{"n_layer": 10, "d_model": 128, "n_head": 4, "n_kv_head": 1, "head_dim": 32, "d_mlp": 512, "vocab_size": 540, "activation": "gelu", "norm": "layernorm", "norm_place": "pre", "norm_eps": 1e-05, "positions": "rope", "rope_base": 4140.0, "rope_fraction": 1.0, "qk_norm": false, "attn_scale": 0.177, "bias": "none", "tie_embeddings": true, "parallel_block": true, "init": "uniform", "init_std_qkv": 0.0442, "init_std_o": 0.0442, "init_std_up": 0.0442, "init_std_down": 0.0, "optimizer": "ademamix", "lr": 0.000549, "beta1": 0.9, "weight_decay": 0.43, "lr_head": 0.00561, "warmup_steps": 277, "schedule": "wsd", "decay_fraction": 0.894, "decay_shape": "linear", "final_lr_fraction": 0.02, "batch_tokens": 16384, "seq_len": 1024, "doc_mask": true, "train_tokens": 107600000, "steps": 6568, "dataset": "wikipedia_en"}
Each number is 500 + 50 x the weight over its row's rms, rounded and kept within 0 to 999. Layers, rows and columns count from 0. Numbers have three digits each. The size before them is the row's rms in percent of the matrix's.

# layer 5 MLP up, 512x128, rms 0.0725, rows 231-337, columns 64-127
098:447497580545507511529604580515422476501560517387569540483506418513438511443518482552489520437545462430475495425552591424474530471489445527512496491546480512498573451434479502530510546550458465
085:447497495461511462449536484530494394474456523552436559512452540525465487534473488500507461552483441507536496578487478414440533526462472480555501496584481533484553524517455498500413476528495547
104:411460421585506408426483502496517507534589513543564505551557496450530476565551495421469522486516540527539509432461534406419458522507481405405502504528545504533531512495558409582368533500558557
121:462565470422559506435420587539563479465575511522539591519481597573490546483564557500510523459510474481490534567515557416454604430533492503504460451476471451507528430527501459451475523413553445
093:426504516426537486581476499514499579488473465542543491492443608487448427503512483531492428538513453468480529571524434490495544514594473581533430427533527510467556374472493479533516503465474473
114:460509500534564523534511492598455480511580488447465528469512475465399491448544598469467599481456557490461452515462459469459497433503476574520463506458492387450500545330554420548460541443469494
095:525454383496498542483444606491420437489504511633546416505447418550512494498490420579532540411581539425569477477477577498453490432460461571523470524511522567377477427561476468452442566541527409
095:554475408572503556499558516503446489543544477501490540505465474533541434486493446501459482442577453474433445554451514386410516509530526497552448397493532519547469494442460509452539502421513493
103:387542516519519508500518451459515400512461564484559470561457580493540513533465487485598403514631466463575543588467504457444505451462483517465490548493529555468520498489583514541437595516481399
092:477502514405514590441491547497522408538513553501557534403439496538532495545467476510478552387491422502424510583534491445497518479509533602500461517537461509468501455532417515509471457490410531
101:499447505525513454501411534569578403505456440517533539451515593520473558525564481640494460494453407505481554554518524488476510464456520449420513430555493539482483460466549420502539548450490492
093:492564503501551515515557475470595465552437495515477547546465558589506500515486479446485599510460444431478487512546603544612523543486547494452585478439523514427548448482502485492576483448442452
098:396465541519576498539436442540458481543493467527529599526481531435497492462526464536452528498424500567468536521615553523448577395439562411556446475406515512465425497529455534435522503480545486
103:524444439518573544486550549497487488462531484505481505430605536547532478590575422522573407493418467518425460572527494527526570466621535539479489527422445504476520464487421480560531576423404413
092:580546433497497489568506505529544549515530554488484559560464531513555415564620546490473454479515544501481543522488454481465444504495624438394446503484552465481523475418440433477515513516577411
099:482461485504498522514505473500467468539594428513509574488417444525493458410422552427575480462488454473486456516485493564541504507456451573494522361486564513472486482451448480601441546515454484
093:461505443468508539532588448468579445531489516511523437482492447590449434557526524535563515416458545446531393523652549510496560424508413494527519558438508477485564454510455384516516486545506433
110:517510488531457518518508568561498428546539471471538494445451453512460474405528495434577495437564532508465507448472563479424462389509581563487477490527493494472472469409556555591414628451543479
105:463502495529525483485467463476547513446567467510587544427477525540379528502511505512477464507523408460495414466516409495421503508442453441446523383521513481507469591559444566560477534561472491
107:550472519573508538585588489495552475546579564529488499414575528461497590563480499465447544451420544384491438457516513433540478534559470461427572421481484610485484511551538470495403490563473467
105:438384497504524441628479461513491446542631454507557555514508562511443579545530488473481503479541452497472470475547562473391523510517543480380402454514486475432502470469541554593513468533479461
101:508397473537600538438599495491394480488548454461470590513521485475463448414529528500495585467406472409603504485510514420497470485454510473573452542412563525475560616528438457558467617442478519
103:538466499481551487496464497458518474499534515480542589464501496559486511447608503496585564414409573412505472490525549317530586467470529564485552517522564420454545409382501474525555487451572478
103:559514509566453540608521542601547471502501462479591557520518481437464490498510449546346520578445443498529466583538583421561545497497528460487441376479541512458517453434471450519518471484490516
100:456483439464586537632588481497533460526489609492439534501565494512452454538635574466540516458488524471537457484491422538401586483524520537445467551451481466432641481477541521533495551462502493
111:480426497502470468610554502552518476530514498439409398488523525469466468469500477594477507428504535455468498460507519576551555485497539487460441558438562462490615533382484533559514525454452490
098:468524480607529438572512471594542575571514468476544506539446531483445505503477431410523563520484432506478551514576579447418483468447498494514510461491547420501467468450555345527514496485541551
103:489534387492508549592546514531495472534524508523561479488527499525456488389451455446385452441474459521535496540537565507370467532504535541460449462444539513486495504381521502528525472451470463
092:465612520483456476501549508496582494553470494519448523574466619478489490502453487546550415465420473500492486530613595395527500499539492478483501554534552649474565469543532459562491476529532372
108:397511600461456509478468404564444484525523452477470466480514453444540423547547507509550452499411449502527423462469546410514492447558539540490425480545430530436466485427593535626459576479531523
101:479502545512511621517408410539493569446529447466447581426529491502368469505539437528521444519480400440611499539536567498544561574416443490543525537474508515480580547509502539524472493520448417
104:514570463526513585525460478556548495639499423434548498547524580490441425403522503497447492454507498577490509500508498518472470387516528542506523506453515457452518538481580479597480466430449574
094:493491574457525571449617578513497439521518490407464554511418502558458412457493507419576604478431487500446484491496546404521555479537548510517443532573566509467491425482448516517552467496538459
092:558473472572552452501490519479510548508561503524456579396475520453441511550587517494472494408511446474524450463442531423539479378607441566446528433496495557549433510475453476461399515410543508
092:490500508511662546561578416476453473468541498508531498464577581466532536517578448398588508544429544475567527465516518510416474522439573549621524473429458566533495461497441558540544459418447517
096:569448515482510559481436487462616507522560508540503496511544406441420500539594494459496522430496548570484546432597463484469581471513491416521514453455424488541515516477578484515422528439455457
103:553548534646515477486522431512468504569559559497559565371483504508475533540466409579579494438476493449534534499447540448436505474480523469464458506502512470489475491509524452478464567520431549
100:511530485537524589500502457588484531556533483450461516525511544567495549417463468547423530535568477435533480429498534485455579471515573491544437425495465491479500524461408497543511480479600512
111:425506390473525444447598559511484513547523481437511451443506437513531533510534509506415577429542418442478572553539459419420480567553580528494444451581548486504511507478538510484534571505446549
100:446489450485559529506460524495485477490518422491479540494549450528492479519589486442500562487427507515485479485551446456478565552533554461565539562466419593484615499434462508514454460499490478
103:487540513549501549557487450434509523668530529533493523471544515517509424538503407562422513460507480499584466478572482467471527488489531531450548473547463423410495476461359506545488551516454463
103:568496449511477480551546567602480470554515522566546498522397405547550457493469394525380549414597479512472516544528525499461444546563414450481440478500452488538510447472493477515404572524543479
091:450437458486467586437513477517475537483501505560449504318434568513483463547490463555440513396405511533492465536499453460558529591491436547484443471478498611402496574453476544570481487498580497
100:488613455463493522492435472448529538452495422449457553602439509468488497494550542556539463504445486395621490538534444535497518523444521522546540494567543520486467457492533495563458545497431460
105:421502530517532451577465464532502453496595585393517606516558515535479489486471451507523579496508493493476468545445528494373520537506465489381414483474445422552578497383442477479566482500515463
105:486481478467476583539527550474451444479569458433564519449454455488379479487550534432486529501498516436551333517526608521536514405545459426558507414445475542476519437443512497565493531458454519
108:550457434424545497426501457535497517530486576474487483517550511467512483477593569451520438490501526485467454489500589500487597503526509423576532468546482538473547450514515432583528507487474560
106:552521508556500582586464534462512473457505498488500532436483554491449425444398526570523565505494526445446440533517480469430556476576529465505506445396543551425442433437439454534444467545629505
089:564460472457519457447468511470464473470555450529491515500539521516433533454509534395484621503499561361511535398586620555453560536454507508461513550494538548462471447492477460454490465470531433
100:567533461525493529556557490474466452537486481470494472453489487438488514473513537540516589514487363465453530494507601463461421418453563469510562570534453544519490475469509490586508534571495511
091:419542466491583485551496465616595547584587490514436556401592498572516500495477443429454522460638522495512527505492532470468444484487530489487528515433484509427474525479424550519496507619544529
102:546546463524426583463566510494426437566569431588518505525523401544441469432530394555374535549507582550608486511511472524476481538483413478531526537462611495414519553490477525501407580508513473
091:520453492525488566623396583469566502541500463560518481555394426426486527426418480462467484441558438428564472488495480486427480409448524478498541502544584526503490538475509451564488547495553538
096:446466548498484541538489507524397421581465528512576480510501548478483495460542535492555523527520447384452522527504476498487647553543580443471420517513479571483447472508500387474377467492450563
100:521383439449571503508552553475521442498512517563498508454479433475404553458510546477535545420580474478581413579524539462398546522421534434562461501471555521522530523479416508529452479591588567
095:381518497444588479525541563481552448481469500510535516555406472602468451470548522618518414500545414565426438543517471443484542530523533476517463463472520525512506462476502464529519516436488454
091:377497444409589465506478460498432431551545472441475530528457435440547534558533504582494522513455555513440469505496587422454622495467523504501506491520509523453464484552478450477559526518488337
096:421449468420484511470501453511549403498529429517494468610603452514490508511470513549554525505536461491543510520453481461534493572453401459410595525562565496456480428492552457568511557395595516
099:502577535528530490544439436496580493547546581497532488552530522428489477453613393475521440494524489441546469483601505523487561498569512543437554558483494576536581403475511509536541588540550476
102:462472479442464490496561447509579490500570496473525513455489459585472527466449476511548511558580454448523522636552485493495469401487448511588565412551536464582546517457570509564428493485481497
105:558611549562445616567426552538497441498509530496563428470397499468526516451491482457476516461496495530556446478582557467538576389544465514447506458493545561490522534508448492478465464427459515
095:547523469543469546566458567544528530395483439480584571457459444404467579504513516487498449462514493393493541452537420541515511473550479571492403415433560493457530524484480461600538515491505468
101:457535428369489504543551498496459393501477588507454477506617506560499446422516466529537477490546474418464535449464518578536526536508502545480438397400506552462555478435466442516537525449501521
103:405499495462486525573574540507505542507555522415568471503493534518447476577529538459459499490576411462468497454462469455498516457486501490493442480533438506563491568495530493510531567488451528
098:578396519518449458544529506491489511494459481459530561331467543409518392524534507503500448577400440428443457522551553495481484534548418445471471501493476589534490525511532454499488467505544412
106:429505478515527533573533475562507514464510449433535469547600478460501451554582533484475536468437501438453554509481464494474566529466549431539482481560503387538555501480554468536476628471400522
100:511620482493542510443431574598513427521471487558503468524470461523555478566595460440476544393458583485496482485477548466478582534459479450506471517496427525507545394518482406447466594519482549
093:527475455497484583593469467498453520463575415542491564516550446475501566430489458454492525494413474487480460560491583406558479561500594448509491394481495451484487495462414482525499498509464511
098:569590394532549585521441504559500546483528417537459434523410501442575467534539559376567472507468481467577533448439542428459500508512461546409478450516452506404542415463466539559515552435533516
109:551496497544458491427650494515469467484660485540490477456597530466447437516496436483414530445480446538540468493472517396499524534489561393484572464497481495570488497410600417537473462459514558
098:557445443455606502509511419495459577504507465449478464495560461457506436493581470526539390410476440529489496506430505491404544611584545451431461480550440549402465493602525519569486490410429523
096:523515483527401530479502486538518531503485589488535465486493414465451380411525500426549571517539458523523485466461444431526508376553558531568463461498511493539548500431588467569346532517483576
093:495608480505462558451487446573594511539532557470487501383527583463512498532473566569492606475490537439572452482493487494498476494477501466462514505475540525480604436437586498504367444519466540
093:427535496541526440445442495496412489513469467552445487530365532523377472425516558595485536470474494417543520525547533480482506563529433524605524461512481543540459441539360461498576558438453409
105:558521508495527557494560489486575449504552450495436467515494521379395481559576483419470552437525463462519547458608504414525601493520562532437432526514503612553494404489523460538573554482576442
093:555502409478503548445521554550506499472514433493456469529416556532488525429553450443477452555421536503532482491432501470486562503491554531536483445462485577511434479539581469501535527425461471
099:459506406626603483570467537480491523496516489614482537472528474479474539496526518446455607444428438442548545429518433453441513469505435519457403344504551585485539546498550544507523485504551532
094:379465423486449533469517518517529493574556453504469402518508458549542384404445513582367573509470529451512485469426490478540543464478421533554486546490600492461503489477491498615412545563519416
099:383535462497519524479483462500509451516479503430554573460548379542467447523499514436568495467485495493460422482430521563470532407505484540475469503563486449434628495518563445507459493416407551
102:481531430513592489506551497486510416530467517469540410465427453504362415540546432513500493506534542466456403518527608460506477493521498437584546514565484439512524405443588467482526529405506533
100:594476545438551623476526481547426530546524447486521464528531532473504536460458568509510539477446485455542505544534530452522605470554555489516524462529454533529472465517417360560508475520525460
100:448589448446503570546408491618400423490515537508526544567481512494410548463493478557511514498450433489541461491455574533434592482515472519388454489530496498425520508498529487500423543394474536
097:424514515450517506470433496494409509520519520451525489515480569522543526536536514552492482595525460502554427560526417573504513491418470504431463495445549603469581552550397512586507442531491453
096:508613517483522513475486543471485577509518511419442508473477600468527506558571596529553549549524481485467539417522517507508453533465501447549489577495541526480444496439549526516422553546536516
101:484483447482544467444459471575480524483519525510568489561540648541421427479598586478419508435542458552498469453446544453462587503495538466521595466489487448505553522491510417512487615542601545
102:508538528481599539543446378483568467533459445461581539487476480497433547511496416488486494464533475521570501582519521525562547513457546479554518496532453554515568507421455515541485483478353435
091:364552506486562501439470467532421479496573513498472456554536357558507533448457493546524553395510493433485584554545526586459523568507442516480565521500411413438486475542442484532460536476572415
099:554521481547530455487514522566417414521487546439582426523510484514468532522554603511491577497433524527513455572561446449463451564491507515438475414462508495629583461503462479487408481402541543
098:431454435364537504557453472493494548496548544481560505492465549471473474493527528489522521424578401472420425568463478522472541414559491514527399447447441450468547535492501484576530552524455473
093:511479498502458482392522395593434524587525441494498521452532505412475561444504608561531589512473591582522471527493492463483435530482552405517550478515427491489449540490502583494435477567511454
107:504517545511554496500526506488505393572450545543532515553486629533535556570523501542550463490507515486489465549494582422492611498505571495421470502511508510598516446561460417522450547535492422
097:407534465562520479454549508521402519538472480600553541506411588491547497488509462458477490361569412597490533492421440559489569511463552491478515501479509508459534507466498488506476474545576573
104:446572475461508526505553519523448420494568514562606532454461489481493469394523475539561422547466478444521467392456580430505512392553441528496508460484503537504518398399466516553541474410500488
106:444501539528479535488515482438573462561520432453531518491576590568351550501489498535518486510553524420525496492483507434505483478435557491532456471492482598474475469385511490497441538455530510
092:464522509506388447536539494548368462488489560401425393554528554541548453536538500477525477498505534529534456542534537589496533485503497492507581450486503546458582475441528456536455517514525567
090:420487576448470484431410523493486519491492528424561500410495398474547396444472486628509586528561490494557527554445417513420609486440514381481466457478483574440601444513573432442530570516450487
110:450503439570502585552575504549484403540555406506509546472576489515429511419464485535479534418486520421520527471551526528474471362458538449553457540454594479483504559486529551540482476397538546
102:545558422526574599459513518514514408496487552517597560446548479398446512546487462527475511514497485512549562542561509484516483494544517576486504484419535574473563511437406451499485484460586412
090:563487460543554511478469536450524396535560500503524454536552515509552566436527458534456488472425537470478433546477551528501552451534490526502552496470540477444604481383512552517406526470427530
094:537543418520437504528499608517445551532449499572475505459572569556452531561475412434456460526487537422484511507438630356482522507498478452555515539568447488487491377589520468528452541472553529
103:600532430489671534576519478540465607603498593530449536547502460485484455540504406636516430466445452517488450497543551471507496583548456480457464524501555487522487535519448559504544528451436435
106:448407514417511481572468543491480489591559448552547483555444545461460440521507524445519529453524496396465503434449461524561490499493407475537475478442523490475499543469512495497421553499555484
097:480522509509600498456490528517527451501527444512481532428505536563448427531566483454505582424586418457412548478533525478460596487429510515523509479522535482515529518540640492534407613475500439
094:482568353565570550527545479533566522478532569457499426611448441465443556544563452349449453463440461526537514383599513434483509494462575489577527507477474474476532507424508458540529543511513504
106:541493418474596575555470569529466437566541462495487465515562395489495461432561602501445524462437550515509386475535547538429497415452477503544491444502604490375530503426474540566536501456468529
096:463546449502493499482602410462429528503523466398512551451553509468480426505509484571412597399502439594479430476475530531520545498474515550510577465542476434402512565512536471550554521514396484
092:520566454566515513544567436478469382597471508534465520408473511382373371531491405418355518479399534475501462440491499410500477462548469520523555461513479539550590502522472453460552549445447520
# layer 5 MLP down (transposed), 512x128, rms 0.0547, rows 231-337, columns 64-127
097:550464558464485455466520525434539499493499416528555458477619526541437579526517426548423513558551593507515475476501480527556524428483367510553553490454540523474504536544459490493492492502482591
090:564466498570491393502493511528490565490502532516588387457517513553610556573521431488411520465603507485425578484460514503515406473529557525455443465560514444481493470520562505491549516467581484
094:518502467401352605516495480556482476454499498536511579463484450513564458491474469519522456651494404524502501530563519581387496480535481556535527542413605473539522467497537542521513508357538475
122:495469401444468507538429598501483445484499539555601520447468492533522378472414587479570477474431518485456502557507599463459570486532473553485489506556554435463439464520537500503452500422537460
092:565440463479510515471544489452501464566513469535382485399472482565523602557513457484504523450462483433498454511536550498486476546364527422463527521595553393598470564607514538503582530491530515
120:552538482544533472464548385526567502469505492651592472505446561450485495467509512501526521495485402479554430499502506537470506553464418559507465500514411500532471438470535507494452439485513476
097:524500594508572421502486459549488547446500450423473579456495591476514503471580512463470455465455551569494433440514381574604530554517550462512492554486410401549483431498588513541450498486526540
093:489557545434418522483467530518472451469521499579570517626544435518504406518525571528496495446490497554582537524577446504426515524458487544497622514458432467530481461587542455534521472559433491
098:561565424537437510538543472589523511564511473473500600544506426480470505561506494438401478387511537545516446519485488510457380451559458497576437461460512500559514414489526486516438396442551506
096:583491597528581406564459469423481500451480410476441458597502518511470569578576473512490427506513499507546534581469513496546410534364482410533524493548541506507473526507506531400549537578488480
107:436535532502388510521507448435471453400577511427484525478500522546523490549485483501509558519474541523517530473564511524490602505555468476491485553472465516543462473477511543621488427526404500
089:456510454536437432495552492554434514433491479470510560496537537433502483487483521508540374589505570485526558529457425538388531479600446506461434517554529537519477551459448542485444472576547520
096:546504467445516498494515486456554413494574600516477433616428519528491505555502543574546455485572483517579547428460538578453531515545451443453444514475505517502564469561477554502605400520473419
108:434560450570565477480423491547411475395531492515458487535598506427496546525456557423398594519523545443510453436458567455585537545475547519495425442531532527476466586452553467487506539525514548
094:465526505440570450366447466488498530369476486477545552538485555475541492471465475571493498481580524438509517550450434513566484551595427482563454538444444547560452428496578485519592531460498492
096:433563515503505514480519485473538646508524513546456484560437622422498402514611493568545488488471548489525487487521385547394525559499424513495498459443525498492506502506525549479539475527508534
096:522532577466486507526428480538465574596507540503508456652570505495508539469575527449432509481380412537461528512493485401448493509480494482440516552560549515475414554479499499400463632567594570
105:430546446540373558448406563543496421482490579462541513436469524455475552447430431476558575486517455512601376488505422530504402540505517533446373561517492474516514515474497533498459458519577600
105:482536508474594427492476494433489473494572428509394461483509574506568450494562482530537507560521547507517508475507441487476469575478396464533460445584460512593533490560580531469441415517547478
094:507421425480531492530446406468517589443444518544474508526523477406494418576580513517503593462566555518493455569565544450499496417443454504555555551485520454504442546522506529472538508556479595
105:455502504483436446527480533531522438474433493472374477522522512398516521466566523486509560516551485536506497435465534431459458572503430582586492558463503453445466471497504487439563461569376434
102:446561460580489463483555524382553492546526523484528472428483485530462464493452484454570442533407466498514573449514460580497493434534578447509582504558432547454531479558547470421597557481455438
100:552566541472516463486553468547549473576469501550554459600487536511498484533479478411424461516546505495493445506474478509491517497533408473469521625518540521562473460545467466470523504566448518
104:516542425487581487457504512557459533603515448465471504516526478546546413515539442528601551535489498479544474471487486506467396496463537451527563534470529550558586481480531508505397453503384444
098:476539497461433578473518535470508508543455392509559554579431529458518477477540485417494550534542493453502477494480491444566551519529482444445512474545467446552534619557540448527457498614527487
113:455406513491553509585483501552535508490479407531408489431547450442578531463466546465478470428575609510485452537553493505443437487486610536558445500508514495468501508550568408503520393516491465
098:571480511494439468495459477505494523474551562439460512438560438460395537513497480481491502532483486509530463569504526526602469567560504452428491524527506487516433508541534570543527446538462459
103:485560470521516440473560486550611485430441386537493455540472505550611485527499467428532429466512565501526449508523503570371484512528507403517549386512461497541440545535429590476536464492526458
090:544429427573523434503438524508469487506534478506476411472519385523464512524571503534540570467483530569434551525417469562474512495482619455513501436465440480517447541515523511506461550461448511
109:560475589477568503549621496361349511507477503546530462577514501456491591529449572533562424428559443459523444449447483459465509488618474502535456570487460447529572477414509454439470515492454516
100:467488546552524457450551455470456532533412506505528525603518511557546486528451574471544532447500496529517425465508490557556387424491597549430544639520514518492506527469520416508480388472580510
108:548491500523509386499523471564577551531513522476466535517498495522486556576384495475452554531571417397539512442452443471440558459486489474500438532520451497503491522620416466438476444420472518
084:539513489532587450608422461495545552469549467541481501519562501498548516582423412543468418524524606419517505510517544499479488449379511548456533463553461358555452486478494463493455440497482471
097:408470511496521515581367463542517507426563501539595497460523501480514495501589526506598542474517569541551511452552536497399568525424481578551597477529443462441491389526507458429454510491545459
090:522398590490495459448520602458518470488434558517512479497540503457465500475458471538505365448504526609484480524547472547544479487485499435482412479536574517483513503422507566486442501508619480
098:521540450509427546478486503506527445442455526490412466537527542595415552550477461465561598468483539520495429519518442509537474460476465507484528421506523442500500471526541548495376523446476506
093:468453423518486538437368481497565461556593539445527498563490569551613522467605525524566517480503494473482546475496517465482542528490453490554488518512524473543470485494538574517551481394446588
102:523441526516544496557557575417527499463521471536394516546508417535495554528516461516452477511615501542541491527498503561579551515542498567573587587497545483523474506543454474445506495433522534
119:559630511438537520471457546434546417544498531451510518448503521492519533463445491517467466371465487470404539558397501530481514480541480531450586424475438465480507439542553524412522541520544540
100:508484470496515498539447534546502543527431525489517484493585626414491516566415438522441537553563500454428495525528581507515518408470529548448473489444504433473504362524508430510503520574500508
110:485472446498504573508436534534492440441520538462457501537566481459452548546494515488518468503553437457545430493549545460460453484526538526505544482450494477498456552532542538446423408573397528
102:475475526500442452377545544473481480403640460442541470492557554453520583523611461528476440488463502506426436512434558577492448505385559490556555437476496493476475539460563546555468462471544498
094:414456554490500494523489512489532538511463392468479469601506520450524425468516465470553459501425379537524512450422436523506486537494561479504600458539407448523461484562518422437509559440487579
093:643475451518477490449571458471381505534429472446478507553558525559557510490512480493543493543448497640409536417481568576533495564456542536519563481454516451598519551460524509537485495482515522
107:467495518412486534513485418551517539523393578434584537473460505522434535439561486511552501489452523507381521504535523475452460473544544510561539553501475486535618441387454536403495478499491528
099:585542517502407491528441508565493480521476529466473450447438571488552514458600495559436459524519518538511522574554503527553544556417378537477550457502527525488517544565475568482479578511550604
100:596555451485572446502491465557546508484513426508539457529493445436513473509507509428525496488573493530493481511516479525445557436471482560460540577495443573504479547443454514490536466480436446
102:410467458467548462487539457530446529482492471453455463468451407469511502490523529540466547551454576566540535429515531454493558574513516450620436578576408536508480491524509555515574552556464524
088:539568465544540449478514479593514553524498487412505583436537449454515529442484473517567452465404505550556539438382410456505519477486448478559470458565491485441584526489496545522539527474561496
096:483411518508482509537583533540485380465461531495427572561529510574482509435534417558454472508474574531502563449507374437582421522529515560484484483548530496546504474501463520469528491450458478
091:473440545550466526502514386500464473458593431518567496538462515466481520522532511489604610404480459527545536412450484418549508456531458532517574503533470547539458422443577592514579526416575527
103:417515544535516493571574487533578493561470468535523525471508590525573512509540455477563399553561538473567524564520479462490472472412498459486493470471467479525499506630459463412489486637503464
084:523453445482426403498387428513525487455413443433623500514442456530520488469499541497465546520520527539428464501589555517581489557579551532480447473513350531449503439495501628486544436513489428
094:517584416402465487410480453477568538470507537439492460518507457451511580453481421518571458574473437442477518523513491501543504467509512629548500438513555503520550470507469667537594437451454471
102:522466474435490495520547493444440519399466514503470513474517487578579463510376414512531555483415532576521576444457492583472572525493454514443541523470509472485465573433529528438525451522511524
102:572406454522485510496473579529465543529474516502502516531604561419487521449494502425480521475550515520474482493585487548532390451613483504488507437522464438509505525519546440402622485531451497
095:550462594521499584488591506602496479483543539476507547515465524560477516451464497479443399544488391529424504495530419499548456471519583463527521506446437489542550495477561434528443477426469558
095:574481512551508482510526532526445516559492624563525581504425485541526459475497441573434475595492466511546497431528558513466420496527560477532469452486482426567526478581447549483557500529501509
098:548554494473455523497622539547402470525403491492545543504431577552524463495445536527517499495473460539488491511475500410471443434579398459499574430507441477443552557545461536396460466535435481
098:520551563531405504467481519534440528446475509533484512574474518502421510483558529469484472453368561445453435462489525344507551512494502579455491514468404436555472435437438530509605511448542502
100:527564533485543612463371529567630512469526519445539562510506485475545567483528531524411474591474492474521504560585486483461539484487429500441431514547491477465553528538525496488446601480464456
097:532478463518487486424467454490459498556467572512507499429447544517547507498453478600475558446577477374472571525496510372482517586491524481469473528480418536477498492530480530533512595520501563
102:559387567574525553480469481499518516424390497499449453520560566581557555508454542549533527573588473568436518442504506486519500409507496567450494363597544489476479568530439496473599557542488428
101:495465470500404526421468531470596498540480507559578532575462472467496451507467397485561555500426475575525496471496496427500468476427502480455560496491465530580481409467578530478492498537533451
097:416487399450485521506470493470504471553438576549542430707541457473476475531523489542430612473513510527548532452495443487518500551514595542439527530526457533476461477440509503509506555476422561
109:524436467616591451467515548558503415471504480513578479494509522479509500516519588521445430477522455500484527477467439509498497478433519582480549462539473442561547574507432465561470451492477474
103:507456464491493499467484383482532532533563512570413506537522483519469426397458570531453536483494442550493465584566538501479437514546475520511518553621497534502520576570556543468526538451502460
091:517476472582440556528508595458478514471527615467546551479551449494564486519442594568465498478515483489564505538503439445442473495502458525562562500440552483481499462458521440499535472462472495
095:481423524459466534506481526555494410447523580461497532476550470522512520447494513521469599523492518573393526469484529506531448512520481513537481537471494536580429570495568459521545508491424442
096:508559529576473368534455539459441493451531536464440447458475462522520595515483539488480518471505493445550576445454489568419439637551414406537502488530480588516580456536491504417554470590522447
096:503512483429485529556471509525537452503483526535472500482520507576426426532442499498486520577555494571437453550610550475537428371447467525476551505496568439548468499478497443456534501639448456
090:527566486525492456437518577435546409490546476536429521484526504528500591461525456493574433491494462437571498489599551557497470595411493481570532511450488531503581486556482441474532524537444443
098:471428600487509469498591495487568478487509545435459524514452499569582554472460535485598468444459471535461457509486525527480453538478452573533572486548527419559440454407490476539533481479621506
099:479482419533424606488506460517511537564559491536508511480569565433545575503465416367550511504521537579520601454421495552522533502451466486460507442540466464463444476461477461497442473509599466
106:490532477459519446457432515523489442407534542472454467476531525588481603489535472567514512550528504499527509544533504505535456540541449505607482450477523406461556535505504389506488470572498472
093:501461561529471512599476437463485580501412429538505488461463477437530476648487511563526547503470531457526429523439532465494492556453489447517588600504517503573501474493431515451419582502421493
096:496530493540544578578510498431444371466534537540482531362490499482409468514466478502611526480398477544547390410552458467577551583500425527520550553447501428500506456553538496543483495567518462
097:631557507466484478524474464452554495543577502502491406437516513591481529488568457475596414492470440422579498466491415394549391454540491576463537435494463531541451495454496387490578459467502549
102:580414549516565486468492572444416517489565517525531469560442557453476446519527541533490541556483497514497522477548497467448420506577533470550518515420479478499416529529524496446568576507530494
093:564433548568503493494528508559588515489458487495496524521514613491532501521489603465570430454441405436465566548513474425435458516458442573508518450475535574402456483496412524552537579454520507
099:398534488501496482601538566443495489458510527405626520485497493507484478536528471603517516467563558459444518444511494495474451520486419492523449519456520450544505441480542489602526466497513479
104:416490559573519493424549514529566496590428591546493414468519585545498521458501490525471546400462520615398474470488534525546436504481560462505467464444460452425554606550567434532526530489544573
101:504562372541545538468547483455517456463504492488482550457563437568532520531526464504522430407427514487586442369557515594573413539518490485511610551594454526513551475560542466483504557503538517
103:494390498503488498540499450397537479479506445496557534549501487513522510466511378458486395444535544536532426578471476519470471527543545500485484434479490472474431499561457479443570458455467441
105:564659450511532558524458483375537484531538437497541460611467519460479556498476510537497458599538439489553488532487511473505561579481503544540379569591509516579536555499457531457574565445456429
100:541515487546450450527595561579480513610554512508539552508444524518503430505466465481441499520473524515504507509493510589461512548469495498490527569510467551565466397447525530432460498547489484
094:535429480486477482481483560473523571472527476527420482477546618486540470507654496466520525530493518532397408556486531488587460519414516481418544494496543464563428599512472511481520420459516540
098:556540609445396625547502540523472564556470517426515530471568504525452499474493517452484509508458545435493474545565496486430473475529420496424498438523570533477509551528428492434481422513525509
092:459518603427476510500411549405440479491381495479470497524445454492485405496510482448570526502453515601469493490572410495521435437490543514521593581365522509535508576489448473403504536502444447
099:534499409436505494517464524481566475469566507570488523608486484537491605519531452511531470437543445542453555481502594531505473410475477506505531580553511503468501423508427470550527540550517536
107:538429441432589499545504568456558408453517538553492439486466476464563545377394478476505481488573524527551569405448534530526514568489540535552438561490505504483553459509490525564516550506446460
083:504465549445460444466588463476478483422587415591549490583520426508459540579470487436496494583464524489539462424507503383489624493570491428555515544528496498462503498515511581548480413528498452
101:500478474503442473486445525420495534414583462472551544475508549539466555537523521540482496558572503530568504483371518476543546552450482369582530498501581438561406516579518413443543626470464483
099:526489441418509445488571522404441408478502528483508528568564554444543496477469487495458512462416441508555422468421546460538532527516498448551501500466520510594518466501470609367506571600477491
096:567486442431491488586518532448486468572520442572513509447501404436512488495566563423504532514558452491511518440470502521505540457484446564519434560474469473579473525543514401410529580491517484
096:543459500473452622539559392505416529471592511446511399510586474495476519466424546449565402520452449505518567528459490544532501441507488522468485498449516455530491584421463571473457413497539471
110:495519440422478463482489600520523309532477567434583410491478535543480499568531433425489498553458550518504472498494594484561439472521464480497497415444530419513531541565485447512541638575518490
105:474519448531538546509375511441483518456471530556545536486392483474469539518535589662543511556454516528492538425535511592474388546470394499546486422565539469539467473416505526500546563489470457
088:422437470468388511453472585484584476562532530505515540539541513539525502452545528473531501497482430536551590443503505457402532489541545532521433448581497485428455479547473532497534582472513514
098:571360531550507509475474488533475533599579520440517505492509491466545491457528499543453474516549460550509409525584423561519476503596509532478375530527558498547485542422492575539526463465479462
099:384444469550483440501437589547542434445509493454449513489459406561471526487402504519554394534504482533542506439476552462585507429518466434464516466531483469512529515434447538483502480515533525
107:514560548444557500491486562458484449445531491539540572390463560619516479403454524505528498510521503485489510459528604520586478636469482494445532470559421444495522454575476482547534450486487503
097:474536473489568529506582431539494531434490582388521536472478450478520447541547516525498422493504497476527604518547534534532466494558574529495592552520479479579483523514425548460480373464411520
096:470518519475575541522506518474492546465470495579511429429528506490537462560473528521552492463450515475447467436636537513513503516504491447485476509493505530453454475553494478450509544542482478
105:436580396556454475505558480475477554514466467482573536537503586532468482474467474512426521535414498436467520466416521515497561464522480564521542487502415496510436543505564419570387566512423482
102:497506552499501456488463541523596434479497468482567539514455540515521561471458573583581437447446442579520535460498461409495456468466515440554471485560528459521543552422526481528524353583565541
091:507397533454518516436471489477485555473485562478472552501551505484474579533511531548549407477566565480497458529440514469521549531519561498489488409513508590428381581535550520514486562430586522